config.toml
hidden_size = 512
rope_theta = 10000.0
attn_scale = 0.0884
bias = "none"
tie_word_embeddings = false
lr_mult_up = 1.42
Each number is 128 + 24 x the weight over its row's rms, rounded and kept within 0 to 255. Layers, rows and columns count from 0. Numbers have three digits each. The size before them is the row's rms in percent of the matrix's.

# layer 3 MLP up, 1344x512, rms 0.303, rows 312-383, columns 384-447
090:133118122159157169148137090099154098098072143155137121140098118118130131114110118144122113093137102087160125141125154176101155132119155111073083108117145130133132127113149126175149127119186138
100:124149154122138120127150157095119116142123098145149120137166167104097140133100140104140126120123134151117108124165110134136138127138078158134133096125176179144124128119106144114126077146139114
097:145132159100162106112115128138158178126121130133168111195109139161137122114143124158108139201090161149124103152107133126136134169119104096106156173106141148127121144161144102131108099101158136
108:130148127121130129111133144158109115134137135159134126138153134096091126123115138096119155115170129153114129098121156107134148148119147124123164118164162131115124124128127096140129078171087097
099:092157158134125116137182103152149135140148139154133105153143122112110127180135164179141112114173147117127130168127136165154137142152116119107179142167135140086125121080178123103157161107154160
104:145092137124098122108177132156116126114103133172094104153084120133133164083135124172099175104126110114118107122178109148104067105138102172130125144167175173138128112129145102145146165157143096
101:129136111151118132128111142116163104117137128121160148154157123127099102147156153127112103124150126132145148117161143076121118105164134135163136120157088121135159108140127135118133094153086080
091:073122120108119136133106128141147124085107107109127149108089154143177153102130089130132142158141161145140120117142085157126157127136111111126078139124085109157142159135145139126130136140124132
093:134100103096135152091080089143146146108177166085102087108155095152101101123128135135133110152162120130097159122173128126116172149145144097144160091147147108110138093105089144148097118132142125
096:127155189171130104116134147136127102158150167147154169134134100154145116104136187099117121111128123139194156124106141150126130110100138094172107133107143142082115104129140154139123119140132154
095:090101139108106101119139094170161101128174147134139128119133146087136128149157162127105112108119145133158135139157124149127130146096104120101128116132156104127152152101099186133112136092142116
108:119139147086104106150150162113131133125106134117139103114132104144142085091159143111091125146127134122158117146128121137121117098086149129127114185124122108117155133108093125100139133149135132
098:143132161118145114104088136110127120162124160123150165154133129147133145142108131108148135114168167091153111129118094122115126141076152119122125132106142132104124190130108115114118157081137084
090:159143132147162125126108148084133103138180117145151172143146130097108099104119072132125150122146154137111144104107166130118161134142145142149165108110130123144101169095124095130172143100118077
088:115112114128142151149119127105104152120118117117138136160139095137110160158132099157113091156102126097097132106128108118191116139134063115143095120145118134128123121143151141137108089112116093
096:132108132152176134097145146105117109108111098116102123125148097148088106151118127148101143160148121159094120125150136126142133136161113111114143126131132114100104112121163120112125103150150155
139:079102075074137147126122088112097149094140113171111113151094143120133105135175149162120095145148155141118144090124095163105123118142100112124098126128138183183102081088118118115141152109180114
097:163142155089151120119144139101153090151136164162156107138098146144147093122089089095149133071110166115152144113128124102150124092136138131118126168133128123134094113167170118119140134156127134
091:104117157120100106099086115141164151094144100086131119133140130134143154072158112104070129092153132146121137105132186107136126160169096153150140161160126142150129084132139155126106122155152171
098:117146154106157121129113106138104134124117103139107164120114160112102140063105092126117116110114098108138070139115119091122142136142121139142124086156127143133106106120084169157123154118140110
079:092106125096125170167181140139144107131128077148101107142067134160173110143101103136126125148108117104131134166107099169109131098120121081128149129117161128104090094123108134144095106138128124
104:089107144071164146108151103122165122130101139134146151101124079114133107103123129167137110087105148186137144134147115136142164085107111183112076092094116102141103074132135108130175125122128153
101:097151125119140132151115126080120134149133143122194115117156131135121100126148149085133170131143070149154141142149129103157158129093173073099125119136123134135157093098177127151096129123151104
101:121120140128096167125138132103124093127151156121111147111128130122127104141127114105125165087110137117150102151132127133151113102137171088121109105108165115150089121135074162089161141099089127
102:118134136178194123119134126130121145130149156096147150102122122129138147101120120174109128117119146108111109104106119122135112118145140089133112142110112117108147188126141138102140127114159177
120:134116129099109134133131159118122124143116153117110119141096113146163127132119145126151166116135142115121166154150079139111130153155167176105118111093098122142132117139170119054147143149118115
098:132139114168105092071149119116078145150131135121148149110119105139148086140142132179142127120154148134172130129114162082110091103128130153097095120131154157111155115110126134159115124125099088
104:139130104115112181134130086128123154133125154128133127114100117136081092134144101112116126083143128099080185129128105123152137120105137145111083161105126167109112098112150136184119117130126127
093:123132106103117123140129139103162127080102117149122102091110154145118135136127172148160124112150165092120141145145142169117134101137135138175163144102110100109123107077140099110093164107137143
093:129117135088115101098124139150123160113114169108132153131146121168103137114105121100108137157120123096108143104081145162123145145106092120148148086092151140187141137173119113129091125158156132
096:129124084134132176129147141137128142162141112148097132137123112111077118171107141128138104152155091106135130124172184081131143148090123128150139110152171142136140115147153112141107133076139134
104:125096097162136106179097121138125141156152124119082118092162162155118128119098144155141133107108111130132151145151120144146142096129125149099160141113152092136125134161111116172103112150157138
098:131157139148093145111110145073140119105139114093120154128090121149117144106094168051137142127132140130131155088143116096132136107137184151154155159127089086096121100153149063145138151132078155
095:107107135138114147112044130094149128170173126161142081141143115148102157129145110128192098165116149073142167135133143127106144146129124125106184108150150150103141092133148111141117090116172151
097:085150092108127143144153108151141117076112087077129150106122079086107146172159143152119122079131109097109123109145132136122113164131134156084146146094091160160111153146131092117114127126118166
095:145106134140127146132113119135110146131129119158113153133103116136099154182147124126150136138078134091130106119124131120160124108115115161092103113145108149106126143079153185130099174114121121
097:105114100175097118092155097119118106131100130115189132109150116101095125147142100114118158160133140184162100120143172154102123128114118117128142134112169099148144153149110068128120147092109125
100:193125086120142122122115097085119174088136148114150168057127103143139154157131136121118099113102134091132152125081144089132149161093086129170124111110134128170127100079085112112130115141125070
094:131146141137146122156170109151166129103119127119109135134114097090145100162148123128167131127116140150121135134134124125098099120141134088126163142137123135133124138119158134147168128102162092
097:161148094188107141064147120135110094188153089137129158107129120122108120098160113135150155145128094071120124121139128165130119126110147131148156148141115141150113086103092107106122127148158131
099:117154127146110151105148119169127191096156089137131153143096170089127147149171163174099146161157180138111111114120131102125143134163151100126112076172144171135149126134140159110079113147128137
098:059122109122121168116154132123132136162125177138151141133113127101153156130137148140115163151149136136094133125117128098094120065096110093160151122130107160179154160111097124136129117123140137
098:075145137111118113111129164141150134082135110101099166084136116136094138166135095141175140153148141167149105152098141158086192109136119085099154128121121141094115079112154160153142166140091176
097:152149139086126085132163098116132150145138132130118142144155120128170161155104123120172138140121124092174143127091135130142138154117132127137122131139099128149087141139164123131160109118145113
098:168153126133120116159154132093134146121130147143104113145124112133110131106149163117118104082120151116095145141107142091101104141136168164132153128144152114115114111155145102093159115123092144
083:158167146132121196147070102117140113148148123131088114131139170187132152119134122078119114114140104117123148090111087095146097110092122155061115157136122107158145143120151131134099154152179095
103:153139127138161125140104098129133104149095140117108112148143114126130104136162174135141173154131110128145111116099130135129130147091114095118145112110101160140129125133114132144101106118102133
093:110121158102123145086145137162108119118104145125164089123098087104114184097129168103146134144095150144141129119106156155109118178093115117131100115127068186092128126129130133125084144136137118
090:174078098156135090124135162116124106094163129127152157128144108134130135130126142148148142131128141138125102126116152119105097114139137142173123114137174116088110147123106111174116146126073119
130:150161117127085141120108150103122124167162145124175108149146111094113133091113159130115109141072117149092098121076115111086138129129083153099138125150140091160136130128104134111111158153144125
094:113120156158172149154150148123088091126137129124109155130093069109149114148137107153147109078067110138110085113121131126134124127116148180141085142107072111099166126090098112092153138138150122
097:125071134132110146123136107163142124115118096112107112111169103122131158115113122103116093112120132079128110090147150137159122162165095116108136103115126152139115156132176118095148128114183101
096:103118112139131162122153156115111121122136102126147092139112114142088143122162108110142163147116145093116116122121112095106116111150119110130144142113090150068120105128125124162112125143113105
095:147118142139162137124120116151118111097082144164130059132123142162111117101111153099151107124110178112119143099134135156112138108136152139132115129143172145127156097154148082133125093124114175
101:131092134159149145137104113152140135122155082100157130186112133114149112113120101161157149195100137145148155126092089164128142111107142174155117182076122137142110101124130091077120143146137087
105:089109134094133166118154157121112096149146183093100128140155153139105154167138104144115108145172135102116134139150153157107181083067141080192112123082132085134111134122133145133067126126105143
112:105126145141111137104133108140151126087101155124119136099138109109128137116175090132146118107126166129145111147139128131096131109136108152134147098107118131099103135111120151146104113111107159
094:101119159135105140159112176117095082091093147170100125070134122157161116129134122117111130108111099115092117143139141114138147078128073094137109136195121158096152110166116168145087185079130139
092:149172123157173140160126135105121182116125104071132102155142126122162118103159097089096130153110108137142146132134109109139158138123091166137108184148117119177122173128114153122104154157113154
093:111139173136155098108131152168139105171107140106171155113174125094126130108130136122133095138121141086121161117123154135119095101146124112107120124124130128114126168120125074088127115114141110
111:091103157121149161197171108115104132140112137117115155139151112092138145121128127107093133151140115169101127163116121124142089104173176118130122089150106177154135110111116143113120128174093138
100:148133166135115106103139128096117065181142102121124115147092095120107147167138123124142119080127191123154135136149135120146134140199135126181122125117123138101088142120127123137125131165110156
101:119178089129096088154149152099107149169153129070110135149187152085086127086128136118124142141122144109097117125130146136172110104127137109127056138150100130163118135091116183141109096126121092
096:115145075137135131145156142105118120132131149114161122082144153105109100121110090122123130142161124117166181137076143105133099125100130139141137171119116129120107133065138131172144102163102083
092:129155098117115155150105139154112172149187117131096139120111156137158153076165123116129147130183131109136095122137079159134145079124179156115140137164142103136115123133121096145116099124131117
098:135127129108100105126162128123155157150151103125139123090173124168122165106089105112088152117132142144097136156095147094081125178151115145118140125132143116101122107156070145097133123132104164
097:104138152127152107147127131156120119116126171178124136138077118127125157173104143155138179109133143099073123112179119098140126123149103124103113128090128155121148163145130090142132131106107166
098:135172143126074100102130129120120139143085120114116120128136105159131074110096118131138126144149110141165123141110117113158142113097104103152123133139122092141144144150154173129114106098149153
094:139104133150129127149126183127066147127136122126133136108123156117117136135142138095097121076133087109149104106124129084110130106098166127190134158111131105112125173105135149084132143161111126
093:134111114140134126137124159148167131134139131083090149107186114113152131160103164198103077146137117115116136146092110149106145126137103128074135116149104112113119089125132138115139156162171123
094:164134153125112174105137143149102181152114169134135103058125088144070106108132133142120106123131135117084146108150127137137111099147132125190135077153098112096070127117127140138124157148174168
097:138144095106122098108117092100131145099127115149127157113134107112114082114104133101107146144159141148157108147075143152129141164133098116130104125100116132096141168139107128142161176138124111
# layer 3 MLP down (transposed), 1344x512, rms 0.203, rows 312-382, columns 384-447
100:154127134105121111126128143176100100130134139137105112161180127097146124088094088133136127101147105098139117131111160128130138129116154118138140134107118124119162103125136145122087108090148100
100:131106125099164088169172141110145108129082106112177131119133115158159109109105106100150141125104128171106166118139113112091126181130099193094145157166137112088106073094125106106125100135141137
101:132106088119134104134133078125131159117154118136153145159144137097160134130127134128074056098108117111120105144143107127134144122158048126127123153113137102098114140109114110126129130137101137
113:150095134158150133147119126227103131090129137088136155163149138116109128145113122140142133093132150127117123142132121105132155102096130106165120110117114165117144142094067088161146106101167100
099:129137155120111122142153109122097141108145102116119125164157151123128123127169151111161111160160141134162096187113126155101089145161133112138144129139158184133131140123133105119157142135113143
095:137151078138122144129151105148114113123139112151131090097084123170086151122141157117113097125141153123126087149124175101122158121129099111161117093141103135134121160140134093141163152170137127
099:131146092109134121109110106126163064124113118132117180169130108146125131139133113092089156092110110131137112143123143120089150088159186109126106117109101139136146108147123107094169112089094115
103:143098108143141129168102109131135087103108137103125083130116168145155122108172117097136142123113143141128136126132102151130153114126191103149113121111091147149123116145156112149134132157153122
100:127066145154134151148167120117119154110101168123145163131119147123123144085153153125148161127117115179147156124128120133102110107152113133166146105071112138125109129144091169106130099133125116
100:135128077107138135100102174103115175129113108129167076151159128153116123129137120106151141125137096126088097153136177103143109103162114113119145159158141092155143132152138136139166131150074143
097:136116088119166111085139120121150094107135138141143141114117105110137130112110142143095152138138137088137116098095154084102159164088121108140128120102122106107123115124114154147138148122121131
101:139157148104122117139155097120128151148124131141160154126115152089130167127140123138117095087171159119121116112093124134102146140132133164162136122106169125189129118164123113121088139165142126
106:118099110102092145098146109146097125133157133143121137159114129105119126149102141162191093125098106115141149160104116095136110141112114127131186120150157127115136137139113098101138120089147121
097:137140131106102119131121149125153105129120137136135142161146101135161112134109145149085091167160131080167179170090112130139153147104134151170117118161107164134114157124123100124155152138160055
101:124132119162119143121121147127109195142132114101113134128138122163147094114117094091109101137103128131166115149107173107126113097091163089112144120118109129156128080142138140105138146147140108
096:117157101139119122155127066151101119134139143128127109157135132115100091134147179110096139176105118105160104134177121124116137095145139104136119122128184150122163149122115156123107109116102165
103:143111095106119116131146126149124133097094103178102136118119131146112133106128125120141142180162130135106181144148089143094156103139088157098137095142136159155130096087126115107167140157148078
103:166101098157120106145127152143125119120123101102119137159140125132117152134132113133167116114180162124139094129149123139108112120110144143120151136117129139143104129135150140118091116107092126
099:078141075100138122111109115140156135065097155140156087123101103146114132136132097139103081144118073136115105146160130134157163121121098137090126167129126117091114090132136093138135154145128133
109:158162129105132126159105117141127153103110109145080100090096110123135139135107160125118151119094110150139140146098107133106168135144151116150118108168117171151137141106121122118130127135139114
073:127118097172123146130121157114124150117118136129148153108143128157111128122129129110114112142176078129125126129171147131148127130142153099174076124143151140092149131140104137161139135152136109
108:113113119132154114106092135117126120122094155144158040143122165122126126177128070130137130147136141136133116085151112153148163174126078119141136143101131159120111130118104138150129133124109082
101:089133121132150167074111109135195160097114105142129098106098128144123136180124088123110145112102127131133135139119143104125142124099110142122113147133106130133125095166127139129147107111085160
106:131109116130080151137103093093080111093121106091115139155121121101131083145114140144098102148150110090133130121095141141128100118100125145133105138119129129148147140122106144125088171163133176
108:147140115135137176121121084117093120134117160147106131117135147086142190069109140109107163106128107116077136099125141110106153081107128139127114153154104152079117125164199125085134125124084122
094:097131124152125141174092133143160120143156132112064101169079154125124123116092146159143108089189147145172135125102125164124149117118127137105142121116138109123110144170110123112141145113131133
094:092082123134140121136156158113150144108135128106132122145106125133127105130104141114138110106089092100155093104098116122118102127132146158141100064103122117115122160148096084122085119150169123
103:140158114131127147137123096123100129154099157128097179159107105155103153119106093163120107099130115137178174136127175141101116136127152124082174106144102110086111120148112092141138122155139141
100:159098163130155147159166152174145140120124117133126125132161124140156117105137099122109131120111111177133135119133158154114134185143082117188107147146168141084129168076106098139110135114159148
091:115101114113135140118103164143135142094117143114152109177082190165129117104159145058126074117121054106138162145122150153112101121148110076129144096123120127117134092142098129149168118135203154
107:103176133130116130098097126121128089092107131111149125119132129146136099107095107154139104147128122145116096179135134173169092158162111174128122138110086115127141135129128153073137095118146098
100:149136107151178094093140132149125136134139173112150138173190160129136132104103109126138136121158159139092156153145113133129140104138121114139136152156173106123120128140107144131172119065146121
103:200120158120145126143103126111150092090131091130146106118107118140075131160132104167132139166151153151116164119095127146084138124122122104080114173159123143132109138129110118131133143113139108
105:157074106137151151121122130149154104129075119173101103129158095117118185109108102139128142142117145121142128084180119166109101131086092116116080112099123131132092147126132164111147130113112165
100:164127170094135131142167115160155161141151120150158126100136143169137168129125081146125127135116156126157119136170095150173113137160110181128142128173150099137135123116160132170163142122095093
099:121116109133120123097152114104101137120112119104153095121176114166110089079155187111110165134128139139148123142170073110117141146131094160119093161147101087151130156097096142135123154138141172
105:150167155117116156098179150137098146145135103109106130063095104090122130131163090126105119159108122118138136114121145145108177119129147108137166133127096108168054121149083178128150117123128122
105:105124111124117128132178111133137162076112098130129110152125116112152163138132194115109114143128154119156108129129125126129114144120119113133087167092109103162134156122097109141124146136097125
100:164110127149125074115077096126109127170131125117143086103103112128111099088135136128142109094126142097132115137124090122130150137155116147066144138145143113100108171074158126114123157153079129
097:179092142177113149135109133123135153111128138154118128095113159122114120129140098114088179140185137119139093155116139149151126145145144154148116148177134118149075154127139098169117178135139157
096:096129121142107119113155110118146178110133173143192096158120153154147085150129134113114163110120112132144123109110134085153112127166133155125116086162087142125157152134125140158122092169108141
090:154120118102106149129139172116074109173139137164123152167107132136122100091126157102116113137128141144166129102112123132088137162094158095127134198086139146092116139111136176130123136132097132
101:135061088154127122171174105107143075101114163120097077116086134082101120165105140124145153146174109158127106159131172124120136118114086130113109124089133099123102107128124124104170138137139121
096:120112131126146127109123139105124097120151116113129093075056112092128079142119126178145086122129145127114099103091151101142129103166115154147132140118121085126149110145116128183163100128105148
101:134131083130122108082135122107157112128092169097209143131108108157170183155137096126190129117110181131111119123121131161178117102115130126165117150124151104126106157141129137144099151157125111
091:123118107116096144102109124133139116127193122131120097132122138149108177127086067115147103090098169156107167126137129158145152115104084118112163169093151106156105094130085111094071125117119100
107:120154090162110096129138104130111106174119162152124156137139149157157113154127112089159138165127113121142094094140133117151149133134139172096149090184127121119106135154119146121102119168113150
098:092120126091090087155123147089107152152165129142117158101107131153197122120143148147152167108090124148152162122108118138165125125094150141123109118130095142101141092125159091119120138156118121
094:145073096128146097147099130112152174152112130085149137141130108114105116144119103094172111114169102178138145155121137133141085124134116113141119091172117148139097139141152139119125119139102147
110:165131105105163144054104169152130126124120189126149118133126120149111116137148160135119143094096117133147112099138151088132134148155113147128088102122116077127112118128129137077130155140090127
104:114164182136119112136079151109147078134105107099141094155122113114116098176133132139057125137083108168127125105120121148134124095124141088170083130151155126113134087155157136125141113119094107
099:111127138093180092129179096146090136151125097111119075120135120109139132131097113115127116165117121079132113079080153132161136141125141058122149134111113148131158112104134152114097109086117150
102:098073095088149125090174121127135151119128107149101119126088123125121127119164147167157134124140138151116124126122141182194100130121134175165143126123151167166140120120128147154174118152123126
096:140123094128129140125125124134111159132112130136127100105114077115130136121135145089138107097097169094125113142104138121112135151109147108171140114099129135182107179176097137145099124109105176
092:124129154178146129118097171103151127143132143093149153148130115114155100153140127102144148149101131127160155105118117168133114150077121149127120105122117091150136148159149164183120144129122055
106:135122148146102143123133143103102132156161132161096127162117130119126121118163140122100095140122113081132127128146171131120147134148131168171156110130142126127098156115117180088103160092131141
104:157130128184119117167115142148175149146102110147117078126146148120184154113130114121147169139104120150131187151106144133088084104111111102128153110121116115147139165122133142118140102167094117
098:102122186186125119107129114136147130148104152158093077133096119135134119117114149111157124121127112147116124133121115104147152133155122142148061095134132128071104151154116139132123175122096167
098:127137124105126098120154088121133154140156160151061139126120086143136139119158124129121127128155167114103109076154135116100099132151089149134117111109186160149119152108105140136098083144129136
100:123142143117154155166105163153136071165087111088105106078144105177149133103103125156143071139152101089124125116096159104147162121132154099161108152110101097121132156183087118134197100151121123
103:135143118135143125135168105127147120116148178106111127121094148125126096108124089141157122086140148104167156130065136125160134125139130130149120101140123165132128141104176115131115148114146109
107:167172123097125108126107121135159121112115116070150119152090137121140147070123112086101136114122191108138140107146114136133115140170176088135100121122083087138147132088113109118144120166082153
095:150137155141154141086158139102120114130133122147151138127112149126133081149156169128103148111129165132135128122138074182132183137123098156125099168076121153112161123109164145166122172118119127
099:093132105134137107124148122120082095132127126104124063129121115183106115110148183149088100157128115129122137118143137100119122106133171129131127134087117189133103109132118124179142113167166108
098:119128113123119098117116111114172113132130155107145121142115085138130098103103149088094124131127141137131112187153133162108137086116099112103071098116135103130122110142135119091134117132174109
099:093104108092133139133129133118114126146125156139147151131131099171117085127122122123149129121163124118130137119158123123113138164119160143101157124130129127165120102107098148116173137103124135
099:119137127148111178118114150135131137125148144116114143157140154085134144088103133100118087113102119118170128145132145169067127162143127166159108173143173110178080125094072145095129134138106138
102:119124136135177128113164095093114142119129131145146124126159125091125068087158140126110134102122172117129117171139109058156138132095133132167069152122091161112158083143120147169119100105128091
097:157133165125161132102083102156128143146145124117121062113127125092142081110153156126161176130139131095163161113091135115138133098110130101180121137089119132155134083135163113119143123086128096
094:138136149154126125132126165117122129158109096159124162163114119095116131147138117088116123114125149124142120106168162133129140146104121154089123153089134121123133144146180128073128122113101123
096:121117141122146130142161088103110164103145147140132154125148185119138148143126140133123093129158111141116145127129130127170113116118104121138132134072107112147090130127043112112106132151137104
# layer 3 MLP gate, 1344x512, rms 0.288, rows 313-383, columns 384-447
092:165079155127139124100146113143114137172107185094143122153113074111122113105169119141136112148119094151124123155108156141150138104142153090119161114146110136120120172140169097132125148132116126
100:138116093168147132112103158133120153145127161144118152109133140094127124172110148107174148087148165108144099172140116097111126135114155146123128161153146119146135149110114117107111158132170125
093:164110124133158137128132148163110107132124117110180129174136139141085172099115128080161177122141120151178124144109116135154118118104137102187084118144132141119097093107105126142167098092153118
099:133142125156107113140136129143110122109140123106115159111137119120100085088133106087111116119159119130148119130087111120133124106165149146136095083144121184114164092085096145126090117105065126
097:143111123121141100122096148152173082136118148074136130116138141079130121152093093109108131124145110202151145083118147117134141120105126108146076120109128057094133150111144117135071146116191153
096:186167116101128112138101157104145089124080122167118128112148150107120166140140081103125091119157159136128126066110122121121126108140137144150155126094148100147143123134148148124127117089103132
092:130149109119108154129114132113095122110127084130114144115101140154143125163128102136135103116117157140139151147204124133149128153079142137145123146161110155078131108106101111098087134121133151
099:093101112145105123079120150129092129186098137147095132131161125126141134117155161080156110142110141135109162142123153110154087136111119108087118117128084116118081137170103143143131119142142113
098:184163065154129110108104141130101184159150100125096155126138135138121130131145096106135091106165101150146138161138125146146160095132109123172125143146147131157105146108129094096184137117152158
099:153108122130101127103082132162134104115096144111135093110161094129149146153112133148131138103131111115153086162123120116179088159106108143105123121111137101120088138142140177099133111106129141
102:118132107118134125134141134151095178107133125108128121171102116130132127117156110078118127159120145164128125130164169136112132117125168136096157126087158116115109085156116157154120147136107173
095:092102097078150118095115142182104143093078160133126184137127140105147144149125123128174159140105126139123143135127135096131167138172100162134138131105145181104120139118092118101161119135130104
100:180126113117100127138126129083133116136105132101143121104127137152149105165115111089101141144139175168160113148130143103138116123101131135123121142191108160122123140083143138116125085155136127
099:105119125101122156127109190091104109117103122112147148097115134107135102192135102086115100143115187143123137140145165126101108085152154139094165083129139140127131162100116105133127168085078172
109:154065171134124122101098178160159116123114131131117159100169145146107088162093176164114150125153137146061143157111096154138092184115115220125113099133165146112134133138131107154107087163155093
123:147123137137082141104115150121130147105120162112127142105145126117095102107131129121134144129136069126154152169144197105172151126111080148134116114129168123147101129141144155173111145161089117
097:139106149123138149126107111090158120147125139115116169116126158098133122153097155107101086079100169091151091135146158127107132086108108120169148156103149129116121125157106135105100155165130083
101:131175140121142120110147119159138124104123162107145088186122121129109121105125093149137185106143135130175173125122085121124177144159103148096118123135117134095112122126176133145141165116105089
089:091095136140140078110142129110113159124134121091084093122109135135163135120131122146101144106172127115148163084121139143156142136098104107137126145156137134181172134108144158129089144114149103
096:153149116164119087095090142083134171123126164113173154089127163155056144094140148116123120126103135152153136132176097146150169137090122163170128124132156142158145140067105171159150141138129104
103:150114121112114159098118151123107154098091124144114126113153139166147111129114110161150096138149114155160143123139127150148071129117128120117129110112111132117147073134141137163105124163096161
104:089103170108192124158109181124073115092112139132113101121094125120085162113121107137125111128139149109118134149145145143147110143165124145149114131091102134173147105133154155096146098139109132
100:157162139096136111145121092113126148130095130129155107145162082140115131118085133120110099128144138148126141146125101121085115160132154112122128159106107128116110146135130114115113127166146177
104:100107117148109170151203152184132102097158168102086141124119118117108105150111106140151109153134156139153086131125114135183103107136143164136139121134082141116131110145128111117114155151094149
115:178136126128147141104141140119124095130135110138131089132118071163093170143121128128124137124105177121113106151145158111131151113156123096181123181129172103084086118160141150175112095106119126
093:108127149123111130097088115145114109160117156119090156141126149121127102118126128166155136084141092142143124152137140123139109108108146172122154125154102145109112112151118123142107107161103099
105:077112069140132173116116101062156136091126141152139100129079118131087128146120059125132080136166127140153162070103151110111105163166147129148136092084116121111110098136125104142138119132153095
095:157133137167169125161147132118126159103159099101124130112153122171109120113137100111124103091151143111154173131107118120155085099129088108144156064130125134123132060130144121124157126123117131
094:128074100125104144104093177093172092146083173114103138104097146144092175138096140122131121139093129128133122150137094125113140089145122091120094140088179154109123111171097181155158106113185067
097:124170148083125154131099139130131128153102159137147140086133112166144140146113128163124135093145091088180120140135121157180122113143124105169071150111121133112149123131149178092100088090139116
101:130130147128122130156119176126141113076108153132136120093129146122136115107173111096102130126099137146135170137135153126162107167122154114104099101097120101138127162096168124131091140138114123
107:164120126147138104125115107112106088165155143090120130131139097145119152143126120185149136159140141190128140133159166122132126104119121122108118114157151188136100116157102140126149071094123135
100:110104114092123144158129122147136094152124139156162122131142156113116106123149135128073140150186146166091115165104131133126134138129175160138122117096114130135110123142113159119103082165103131
099:092121171113130134120104126128081137097124119137150123109106155116121105116092128116126129139147104123115129177116092117112121115076132139116124156127122137146118144128125161128086138164120081
095:138142090143126152175116111140136163136154156128108155165138157122135132113138084133113085142138127131115159137151139127086149105138134171114070131136132100118101162111110146157135142168149131
100:154122123097123152090093150150140149141093104149119168155140106126167117108116075123151146145137139162159123097101140130143124112120110102079117130139146128156132108122150111162151156084095151
094:133162134091113153122151147098106118085081145177106146102077151145079128120100175119098145145144125116123079132078168087128131123155112066170087122128139150147111103127142157183131165150104127
098:127114177141126114156131178079141127132105120161086105119108166115109145126120147125184115128170123106128156152154105132091111148171131138112093102128127140125151162075174123078079162114116133
107:165106159166107135119108093137146168112145126114127147113143125126145101144114106115073141147064129169100140129073121126130098130154136172106146133143154135138121099094104144128153106105125130
097:101135099149085148131132139185120109108115170134167119150120139113100153116119085150138144091149142130130122133125121129151143122122136149164140109096078145151122101085113178161118141081130145
103:155131104158134113151137151074154118186128104084102177143097173155143165104153139103123138120100157113140133149069136120152152140149144149166086125151134109115118126070130150130173095129172143
099:170094157120130135124121149134173109117140137166115134152102176138101134121151147161156107146101130189139117157148142108153140137134147145084136150119118173142136069153130153109120134133146155
099:111099114097147181120106126142117146151124142131086146135166128144141162116120157116090128158111155120112109104114093151138089119119128122104115149118115109098154159129145153094101150110118126
100:111128145122147110128130124105112123088135146141071147135143163116123125174112104147161120150144131115103153138145089118093131116146134168139095144130132174118113114119178185113125151143156113
095:120118157148125138143160122137164165138088131148134125129132137106147128083142091159107156128134118120151137157093123111101159140139173163155109109129167115146184116113130169139160113108104170
093:173166108191115166133177129115107134102161152153109163136138124167103125114148160085148149100131089153129149136096122126087146101129114115127115107116146129141092124113118153117100145126104129
096:111115158143117103111137139110119111113144114078141115144137122119103113150133129119165125143149108167160113100095101133106120127124113190142123121080169107142146099115155067115112124116144124
094:179123089166098106118137115145114145150121142117129115118116100139127112117148103132097110147133124143166150132110161117133136096105117114102132101148132127095095111136086138136092137145135125
119:114159131111119159111089154102141086189161138093136114150124099151090160127175179089122108150149133117114070159126122133098122115123103140114116130129118103134075140118139120091091149159080118
100:110116104139120147094139090160121075146089153137128137146106121123132087127150110104094114165127136106108080140157104162106087164101107118123138139112098078125140147127122139096128165124104083
105:129097144100140128169148114127138147105117177126099145117151155121121136142084111127128108112103134111117156111150091138132114145167123117124143093149116138123117147151130100110134127147082140
098:152124118157126147096146144167103106111126122122126102105140091150152134105159125132088090117136134121130129127086105098122162113093151122138155100127123155131093104095096174147118125109093128
103:120049148109141121099170148115131127136143125142111129166149101108134122152101130161137127119122141152113141112154108171111183119099124157138137139122162147159131114142172093135136164113125168
104:120127152103156142150067127152151144140122129138160125122121178178172118087138138141122138150120125109118103161135107158117121157114121153119119137134112088142122123118168102052149139157119123
102:103160152077122134119159112096197146141136120118193175136098157164098169140073135152135148105107089138133159133165135133088117084093135123116127122158127117166169141107136107109114158090084122
094:112140114155114165107101132100121172120163123083153134115141105127124136102144140134151112154139106132131138166143135153126169091134121089159095125133127111133105087119076144157130130135143134
095:152091161173096140142145160140121116132075129094143106108139114128120082140118159099119132159129132154120115120125131137156159085091115152114087145099130138148158094111153103112114147068120151
098:138106124148136150065114170119082079110142137133130139142164116123112118106130123172131138162132168171116121146125155082121161150104133153120140123114177146076137131097107125147124128135110121
098:162134148155135112127150167152123159108164155142147159145108105089094122101149124151132167134109167126126105093113152103142134135123134107147096136150136087121129113127140092148100101134104150
109:130128156114113124144120130135143122157108137136134137150139167132125111135079127103114173118133122139094155120137138139142131135079119135122120140092119116144116134144124147095129136146116116
098:090143112107104128140130151119137128131139107135098140176077090174172102127120129097129177101164127129165120134115130111117136161159112153093168129087106127120150137173150119125117172133089132
097:107113131147117143167176115169138118093137123159124128146110104174136139130129105124145080080105075105124069140124135168118149124120169107106089103161152135123097142116120094101121149113107127
094:149125111108096124133095082161144078177117103168133129180127125125128144141131121136142137107157124156158124106134102108128089141131129165080118131123160137108124153089079150091134114103135120
098:133125140130116144146118151119109109103098134137094128143150110145124149134088154153109141162053108122152148160143114161179136148125129147098119133135143131136112146131154108080163152139116150
109:121138127147108143134126125116165107121089113131125130164170102105117125124124119131114148108091174097127130092126111148136128116139130112126119164136194137151167130149174130159138102119132093
095:096166128108115130165125128159103094129085112147139164106145126116113131116121105135127120147137127161155108131139121132160120131128118131108120110105098106173112118155159144133122103136109107
104:126123107081128125141122113136153103137174129135155109120144131125172124105141108131136126155144119144150162123150158122114123068112175135141166111151126126089167136092149141143128099138090097
092:156148123141124086150150186121129148145156142084116111164160115145109105121138144093136179178184092061160084120167164149142085148103118136086113129104109162123139091113158156109148206150099113
092:125109135155125149125124140148113145130138150148146139143100092118113068114134106107139158129068104114158109118129150118142172135144142085121080129109120126126132139144105141072114094132126150
094:114127116101136148122140120137122173129130149100108161086102116165111125148091128178130136156172157101101137164116110149114072088166127154127090125121127102114115113134077093159122138146126140
098:132131152108133118139128130125113095094116127166135140147130130131176128123131098128158122120137136167117149127131144158102134144163123137147117087112137164172143107129142175113166119160085161